{
  "n_layer": 24,
  "head_dim": 32,
  "activation": "swiglu",
  "norm": "rmsnorm",
  "norm_place": "pre",
  "norm_eps": 1e-06,
  "qk_norm": false,
  "attn_scale": 0.177,
  "init_std_qkv": 0.0534,
  "optimizer": "soap_variant",
  "lr_mult_up": 0.638,
  "beta1": 0.95,
  "decay_fraction": 0.7,
  "steps": 3534
}
Each number is 128 + 32 x the weight over its row's rms, rounded and kept within 0 to 255. Layers, rows and columns count from 0. Numbers have three digits each. The size before them is the row's rms in percent of the matrix's.

# down: layer 9 MLP down (transposed), 128x64, rms 0.2, rows 51-127, columns 0-31
# gate: layer 9 MLP gate, 128x64, rms 0.145, rows 52-127, columns 0-31
# up: layer 9 MLP up, 128x64, rms 0.137, rows 52-127, columns 0-31
down51 094:113113159133136109080122098128129143135120165135167146169084066144145158114141078147159071102120
gate52 094:154108127098187077117114089120090150134154182120077111106087124162198097187161133153124117119105
up52 094:128098166157091156086113079192122122079219104087153112112185101106140169060145144149135156103140
down52 094:143127102124093114155108097132087138123140067163135070137202130090181153177160135105123132094169
gate53 114:085143137064127109113080118102154123152166170093136103128085077112140155082131142156078130212120
up53 115:146126140077115124179043145152115119107159073056170073117151082108144120146123108144160124142113
down53 111:146140119124119147180150119101153092179108112128144153184175094153127144065156209137125121102138
gate54 112:146098094072127116110122133113146075209158120142076164129111116108082113108078116106177083175112
up54 118:083131127092114140153078168136125134188090182161095175105084100123071165116098120143165116182173
down54 108:113105111150063172103164089148156093076140128156106072148170133131194105178181139138098198118195
gate55 093:185089089107110155190141111155132197154159084114160138151105134193068087177096123057093073136124
up55 093:092191170176151158138098104159102171127113132109100137158087171140154181118107147130152095165159
down55 096:172074100134112120160125162127140141057141064121190136163162121139096070092122128128132125094150
gate56 104:169099148169128134113126140103145179078140109161145098139135194103153154095123153126117091160154
up56 100:150120125143176163141155135103127143129134132099212167126200145090184061094147150187125130099126
down56 101:070089132094132144128129141105144067114089082124091119113138169136050126172061116162095106081141
gate57 103:169152178105146146146165101167153133108120168097101138081120077085192107127070090130129136164190
up57 106:121190134185114147129190134150106169161122142132127100120175146129208178080144171166100142112116
down57 099:156092077065116094121148132129148153152139150120092094111092145139107064128104144074130182135112
gate58 108:171183086145115176114079076140165091110100120105109121120066180103093148163181094139157188117128
up58 103:126059193131172121122098213103103144087095122178156163155131083110173112129118170129113128138127
down58 100:151123111083191134178088070081122091096156137106120087140110190102105141113124127105139177159133
gate59 092:137115133131108070090140101112074128135117108153160203087128195088106136129092152181124117098161
up59 095:192130089085129112119137093075125105157140145111165203167099134043104075161063127072167110133121
down59 100:161118174126113157125178185154064069133142057169135145129088113185171121082159110175105120044155
gate60 095:100116100145168183099101087142119154156109096112111127158159108148161115092125139180102128141156
up60 090:111180150176126118126112146105113119138138062153122172079134142099178172146116153152097226129125
down60 094:105114096137122128109127109090146096161051117174164118138183102117111088162051102153156128098113
gate61 112:158165126129197217123148104135141146142141120062113142115099176113174155160059062161154094123132
up61 110:129092123153103096169128129168125086068120096122154116101095130071120211150096174147154181117178
down61 108:182115151186178156108123104113156116114078113094086158106110154134130106138157087114135118112113
gate62 097:096137152142095151169088105134236155172091146111127127119126138091104178161111115102142134125161
up62 096:116122146038083175161099140141146163168118117146156165141124140111153192088116181117140154077160
down62 099:133148113099141109137150154086117124133127156135154173141165185053126133133122098187054137144122
gate63 109:088081120097079124116079148114165110134131120169142083126101141098132161165120106094105164076149
up63 113:160150092154109129065101131126137128086150101147167101093114180086120058133138087120108139091146
down63 108:078127152107142149125131162147160102153119146111094233118134166123176121135154094155134155126103
gate64 096:087126076124174089224119101109137136157181114168147129128170115131120097122152112116189098095132
up64 093:083102142103169177102138097122174149105150071118171150084156157142113131144200115185113123093124
down64 097:107128102141122142213089159079076128104135110161112115138149145125185107045127126140179106162153
gate65 093:095128065117155114118117130142112144145111096147108101129131176083140205133106164124114127098108
up65 091:106076085088101117113171137169113186116125113115166120136130160174172131112095119123107054097148
down65 096:155159164153106096145138145100133090111106151114120109131188062125121165095135090105090119213151
gate66 109:090131086177170136173156145053132122113156137115173136177148168107098110144110172111163140151120
up66 114:128131186083152090065167112088144177130082093200100108123132060106148149161106093182159135115176
down66 099:125084103140100184105054097131147111080170137087139144136073124071086092173163158145158131097109
gate67 099:117100099129154142063162086077088074107103127106076135113203152143119156136129068102093153153141
up67 092:118175118117134071135138158160162207151153144148200103134080149148147118105132140121116060118090
down67 094:137216129170110104065081111096095133080121146102135141126112121134123126082080093126133108097130
gate68 088:170102038153138169115152100100089140105114099139143153110132145134111111187144122122145141144181
up68 083:137166127174156142122153132179138122102144159102126157105106113106111126103156150128100156149183
down68 090:066112121148129149124094125196130158089179131094155133086099093213131098130094162125146167112105
gate69 104:075117088086156169129107144106090105106164100141108181185114154092072182093156132104109141173146
up69 099:171149085206109126085089114135120119106097130137116109181165086113085094118084119141088124188173
down69 092:103080156107090148168116127163120093207156147126176093136123103123146094122088106088089171132142
gate70 090:090162069138129101139123096106113114099169115137158093111132151144116117142122026122082134155101
up70 088:117092133124124161098092123172158165169092185149166159107091124088127118100164181101150093090135
down70 089:137068146119128158165122148126208198120164148112092179140085123120119150116142163116191066104147
gate71 107:067130114161100115126128181126131133112122104120151114165150126067083186142125121143043148093142
up71 113:143174119120202045119124079156159090075147153120135104108151141171077094153103108170192156103113
down71 104:127172114164123147108150184088121146066137121150144133072125124169124115194174113123104125147093
gate72 106:114114131172103109093080141170134129111142140046153114131088104086147152110087138149202151129098
up72 109:137135095152139218096149156085144116117142128165155108148146094110145106130182091061159114141092
down72 102:084125131117130113119136147178117141098124148075132123137053172112084124040093069151126149131114
gate73 092:169120132130153146128112123101094105179121188125174142124115132093086143143134108117137142161111
up73 101:099158108112130127087169115064114179090087077084151181164152100162152143104172072136143142123188
down73 095:125153039181163150118087055151153135186116160163070148101111109138116167080096125079194112179117
gate74 104:138192137112094155098112095137135110105105095147137185085151088086122110116136171153093143122198
up74 111:072143057161137187081171102177113117166229153107132122168133141079095126099143143103143118118095
down74 105:166151063117143127063077173112123149139066123157154110109214155118121116145151164189076065174149
gate75 090:151061093095114100137113068129083123122173152113125158146094124117117124137038097201118171137136
up75 096:075180166123097139184142172163162130141088113154157094112151123105120152117117113114170125123122
down75 098:115122062140158091067089112116144138152078135131112175122053188164117162144141094098121127162133
gate76 113:192107116167081140122158130147104139148185173107127136123158143054184130130128203122090098150107
up76 105:167159126131114132170105136083020131109121128119147129137122154100139077193134189155096147187107
down76 105:135112110132114131143144115137106146133112090112157117174122213149138088171054155099148132103109
gate77 103:079119093107073146071111118057111133066138168129143136061090131064107112077106153157158147130116
up77 100:065080115159117169123166060120126157139113123181160188091181163110107111151097100153121129156149
down77 104:145113157043163177159176083170124162144116139138109151160118122207115195122174141056103092134110
gate78 094:168112097145172165153159107161188162111141148097154083141138119116112122131166126118153127144119
up78 091:118116078085140141089173110167098104134150133124138119147130130092098102112146112099110138099118
down78 102:156148136149149135210136135131135118140130121111124117167104142132143204118164136054128124186126
gate79 094:116118158129177190131124050116159177147129129152155109160129157128093129133095156157171117123136
up79 098:147096139127119165106138049168131146158121120171144122065113061094132082110120112194128138078146
down79 100:174180145180169084132132159156090146111079221093130135122146135140116164091117146055132144124133
gate80 094:119166108111053151125130158111128169107139172117123116083125160082092086144125148150145181105135
up80 099:133116150112155123109122116128150078143073155059110093100162108146149176136140132143171123165120
down80 105:124063169141116078110144155163139121108120094157159137194155128141210122114135152118140155156180
gate81 125:143176085192151086078114156164077123129108109163119133186130141182135152107114122112177173113170
up81 120:124097088069134134142088161144097062154096124116117148162152109118152163109122126151084110132114
down81 113:125166125126121172104126116231144127116102175098160092163159083159217137080143151072139146145156
gate82 096:158133112123090090192066127158093162067086164141152124174147121170092131144089150113120129174201
up82 096:114155137127131182166081089118062144171078169034134096127109147114150111113083087152133095146163
down82 097:198074189125120101169139103137131080120074169114109169145115152168150120122126161102111153129116
gate83 099:140207093163128155092083131137126130116119104171126146188146182093118149116117182112169098126103
up83 098:193089136110145122129160075151117152211189148163125186076134127137096110168120108116103097092080
down83 099:115119116157157147160135100098108164097145178112104148104052130093057123109081088116140114136168
gate84 098:072156162163109174133080050121138154096130163141124171106142162098166107134107098149099077103129
up84 107:100140128045126120126157159103116140135175092157096057134108092171149151174164124140188141146162
down84 099:079152060136095142167106184099062144112125112136131079141119116069132104160153094088138176167131
gate85 105:096153107133068152057152094156185089118155154128098103102049143058177155122155133129116122091121
up85 103:101143120140129174144084079115104078146115199107183137130107199095165145068098202182077107129102
down85 110:109128113103107136094094097161154151180161109143118115089099109128125117153108108142143103119144
gate86 096:155152195120076100099110131097183181165125109121102102169149179126141109092152202178092106100155
up86 104:192111158130182148120128102099137111190154095165166176108107156132167157139120177122135140181157
down86 100:151128127131138089123128132092088101099110157190140190176116100101106137129163154148139114132175
gate87 102:182135105102146139069117112179142145099112099131092107130095077154130152105108110127093144121168
up87 103:066108086150101112114133151104178066177079095128108154126062150129116119104123159107144108104110
down87 105:182149065132108111153159124076149125108162099126158155102113134209133105127188149160107122136096
gate88 098:102161075143132088094104131137121160097123210131173141154129169083158127183169065082112078126135
up88 103:145099163059103090187135138140091158178127119120059104183092114115167164099151164149201181118129
down88 107:166154187119137121124119129087130148078152154177098185145153101057128184138157145099128123093155
gate89 089:119133125121169070099075147079124192162082165154151072156112109100185117131085129124086145091147
up89 091:111170141084173159122095103111090110145100161129120078152094130074125148182135070079138105128116
down89 096:108126136157089112116145115139154138165174111154128145094153139168113143088156143115105107122205
gate90 109:109118123107059182113103114127119136131193140103149127134150076110119122126140092190142122085086
up90 106:122172138115124155127140118118128132138126127125109107176170073108135148086160087127135057147179
down90 103:125104119100110166131106132183063176107165123162148138104140164139142123184092175134138195087091
gate91 108:175069087114151159064138110136111116089157080140123103117133113053070158155082142174163110108151
up91 105:107171136100150068167141143085171201152096070167125080170086153134137151153097143145105078150102
down91 101:145130146172123134149104102143143050139133155126148184127168090160144192086123148121079136158114
gate92 106:159154197162175126101140104098152148136173115114167112084142143109124174160140159125124114157102
up92 104:123131161131127158111137114101154118138131112115183148055181111163169127074102156073096121172155
down92 098:104140127150109125116148123177096143130153140213145182144206149165125122137109166096145139133126
gate93 090:180122124162054098146144169161093122116147140106083100132093097118134137094099156088123116140140
up93 099:089178133089167076089107110163111106130156177163131118140108087158104099131101074105101124105128
down93 100:115117131109067128121141103140079179135114156128173126087088138174083144129117151151096146127098
gate94 104:145114133145067158150071120123125109084149152060127117145141137113200103107175109117131170082179
up94 102:120108082133128128112117110112103117171184110081095062146171132156142114101144156190114078158123
down94 103:158135157155170112144133140068160096082137088125126145142178127096149118109152113120207187099093
gate95 103:146161106147150121104051124145072145057130140126136149098139064168128110139143087051126153097193
up95 097:103075169080148153141115097079117174184117160133176159171101090137146153078122063107182135134143
down95 097:094145135189164115032146119121093160143154135191109130111107159144089166143096154154132051096122
gate96 097:121122126120103110121086130078117153151143131125129148123109141107130170085104138123101150116113
up96 105:112130124117064101162136111127106142190101181101127113122092112119205132140071182083098181125154
down96 106:111200142104138129154114157199104193107122121161140179126144127090200131114141122170104080187100
gate97 096:099157071052137136111158115095165127121139110125119177102076142141120145152157191151132113147160
up97 098:164165186147114142177138110066069170153100112138163091158118192163151078160164102111148097174142
down97 100:139122135150076148148077139104175144102169138105152127104057178113138194104102087159105136133208
gate98 103:129167107125169122129100111093179115162076104138174218165178113149117178111107146128138184121152
up98 111:103171136180127132136079126144090077143090156079132135129127101112117141144163134185177216083090
down98 110:097133093109123101076163067090183170142112132142126146116098107144177168147134095123093168170125
gate99 091:180167113148127129108138094158102118100140131105140078111022126166078094092122142151105087159190
up99 094:131129115096086186150087104137152118154125106231174080190076099104114114107104153085075152164139
down99 097:149117123139118184175115090136115097129075164140122112087116153086088093211085109129150140182123
gate100 113:155106095136115048155092199139170069172141145120144160133102119117124149097110126119188135149098
up100 112:153141160115103145128176152082118187112148071082098162120112114120071161113161093093154166138124
down100 103:139146112143123078159103163164092144133059141132159100167122162129186100180043175202177144145139
gate101 099:130137165092136145131057117105122095122082128147115113161144041148084140114134097148115153144151
up101 093:186203196119180132107112162131149137189099171151144177125086207159127139104111123140137081154149
down101 098:148112118107131113165153154136118112101136107143140158085126188074176113186085130121114132083145
gate102 086:109170090111118167105164116091140072081156115102180150164111104124104097147127127130088101161127
up102 083:124128119182119185132115088093135062127122078087142154163127108172137095136134138114151107137103
down102 095:117141109152151083155098117128149081078135138107142155148129061174145119092099094128101149125085
gate103 100:114149153101133158152130064098124132127134156081116149133114119179106155151144177107119107174167
up103 097:127081145127165104163100087104145101107190142105117145152137176159157164065100122107131126112198
down103 097:123116107070118080108085135136143094124142098107117154129102139075148153078127129163104075067164
gate104 109:126140128093109159143159096137150140204098125144148113099097118163153124188156143129179127144165
up104 110:169123151103180124088144108106159132167150127174062126163109173103110138081125072127187115128105
down104 104:161156144141108117119123165120137139082137168173091128121180096132100150147070120126062103134073
gate105 090:152161160173089115131081126127146119103149104094141159119160083164093075128159130092089061060130
up105 099:045079123121093141117153076113126124159159086136133128105065158107052157114165110119118112128160
down105 104:125147096186239159168105074157154120135126138160103156135102191117151154098140160117076091137078
gate106 087:093098176130211118224107156123121087129118159119161139137173093153133107124090118118079144124178
up106 094:087114176106176114175108170136156112085065144152076120140124124143176149080127088109113155114195
down106 092:117135142167107117186166178151110134059116129128117131182201120160123120189121118164056147122118
gate107 103:157115086133083178095125103083105110141168091107114109199125058117120174062134187133126133130156
up107 091:148118184129090082101123134115194136156153156205155145097153115142133168119145106120127080076071
down107 099:132144196131102179053158130164130168096186130131144133074154162143091175171164113148154122090127
gate108 094:087113116140073156121138168185127219147115203120113154118156090111138108122141096092133119120138
up108 102:072102120092159090166181097088170120087147096149085081083147139113114051150162124188165082128089
down108 096:136122104158154078138139080107092106172165101127123167140183095112177118122109125084048134090210
gate109 099:137171124042064147119167099098113181093079135116164154198071107094141134093134144150132133194145
up109 094:142089131204186139142125125176179102128143147137111125110171171147102137185105115129092161150143
down109 105:168097082049118108119121052150176121171114094095087143136104130094126082148134110127152166125148
gate110 079:139099073087147163158114123126146133164097128150042143128108158170114131108120128154075134110114
up110 082:165154090132149136156119116097143154132150163159089162136120129111077154135063097134095111130108
down110 090:114138120134164134172103095129057063179109157172131098108176115124134181135129104163073132104143
gate111 087:097128142128112172101178122127140093098105077149140176122150120127089133148094149180129065120121
up111 096:096110085104055189118174167086203170150133159141133094126116091101126147133033123129079082112101
down111 096:147065161128118115193101074100098064088129167107097081156074159101142126131131103086129113106149
gate112 089:133075102119086127159136108078128147178187156119094131141189108132093174140204179135161131113073
up112 092:202153117171108132158170121134112070156126201080109114142096172112142136194128136121153132174054
down112 092:107155134156130086100125181131150148056104112139158133139141122112141037136136111104191201079127
gate113 090:102103175176115060186126133131105103139144161159116184099179119129118103145102154080165110097172
up113 090:149124126190129121120109086107147145127108115127105094097075149120109101104161091118121170163141
down113 091:106118071040127171154108143115119086114152153110107132119110093074181111187107107105161137139128
gate114 107:112197134141105122137127082067135150159130156173069186158148209104116116104127152171136141097129
up114 100:131110097102066144136127131123143101108159093129131161189142140138164122152107124114179148158158
down114 102:164156135133131149112036094142019130114095192102174108084121115113170119081142108098106160132107
gate115 094:131147130117134105155154061100119167101157128143111107147134197130100091146089119156145066151070
up115 092:146109129128168090067176122110117172154121120157067126122169135102124113159061095078187109109078
down115 094:070099139098089110200143140169122144120134204115079118166123074119168103137145096124081144088160
gate116 086:183115180104131129071155129195158155077132158153107122119082125102085112148159164121121171079129
up116 094:069131078122125152172131122106103086185133109088187133111122162170119140142150134138152106144141
down116 096:105119111076121097200155085146105175134148119167130164124096129108146145111115212089112127107093
gate117 106:156131127150153149098085140116113109131095200086108148150114110151075100137138137210148096121099
up117 099:144147168116168133094159105084099145148102097104140127137164149133143173185129127179172142116106
down117 104:111141114123137113158144121200171149129111113114145107189111151100152095090146143067159184056096
gate118 100:118162147157075122108173150144107129105116082122097146096156094111125152160106145113105093123097
up118 096:155184081132182085154097081116107159150105070110121144134129093133103124143139137166106168189110
down118 096:142172133137085114143109225220165108151190134122130103077141116137093151125139091159141128100094
gate119 091:158160149118147095124090104158121150114142083092120177112076105073117105151114066168112102123070
up119 095:169212089164095108133125140122158190071186136128143088138112143084145095089075142110118140078127
down119 098:094089072074126142168181072125129126090103114135109122076147155157108120183170131117140078069127
gate120 092:118188084189158150079082080104143097113165155183175145116166074134152113166112121099097076118110
up120 097:113121139142115100163146176176111141091067069119086194109065118137094171063124113086162176076121
down120 100:126118144138137133185102170135078121084105090116125133074123147085152178147132093119187187132138
gate121 114:142153109102070047110133084164148152106157115108090109101164189136122158184179140100101087137144
up121 108:114103081104172154060144158132089196110119127110141117171202095174170164151130123151103090127104
down121 105:169088120091091113131175111096106140151180141141099118114105136094136165121087122193148093097108
gate122 110:114176176083196135081102120126065087161109139110125158086121065131137129142130142109175092140087
up122 108:090125124153105132125109106129061109139153125108124154094140098092185186124111124130154132093105
down122 100:118159097163133133103094111107161123037150128115182134123087115135193145169133127149124091170152
gate123 086:092158117125138135187101090119121154153156143135139107113165081112098099120134176171125184119130
up123 096:155098138116141121085143163133100141108138090083134144117122144138165125172145104122095044140111
down123 095:149138093097162142144059103090143152136104144095135222125177145133134084140146098178116168097105
gate124 097:141144175098097108076077163129112139122182105146110155114117085134079164102172133122135143161093
up124 092:127124198057104122131122135129118049184120170142091137169147105096135106159140102140122104135139
down124 091:155142141101110126098133156083118142157157090168126188190135129100100138204079069121088150158129
gate125 100:157164090116148148136128167123112131134125091154129135095097151085145145237161154057109115094101
up125 099:084110156161188100143189122127113087140112184120119194086098152172172173082145085085147165141108
down125 101:135140101126061132172156136170085102115157111130160119162129065109115124136161186099077102122145
gate126 108:083108090086179129128130129117079089143108146107113151109136126121073102153095113133144083067137
up126 100:168094135155136189139141101125087116151124122131197174152091116161132154112136165145133113114143
down126 105:157161108170124121104122114103135167221107110181121122144104170116182171160149165169100108126161
gate127 094:112129117163173112053128188094146104152079132121138194168115122119064160115144132121133132179114
up127 100:127126158175143175138145167109139109100132134122128130146200142099118133162095143185129102147130
down127 100:191128081158108054123159154154201089089117164165114084114110134143159139085099183057118107105116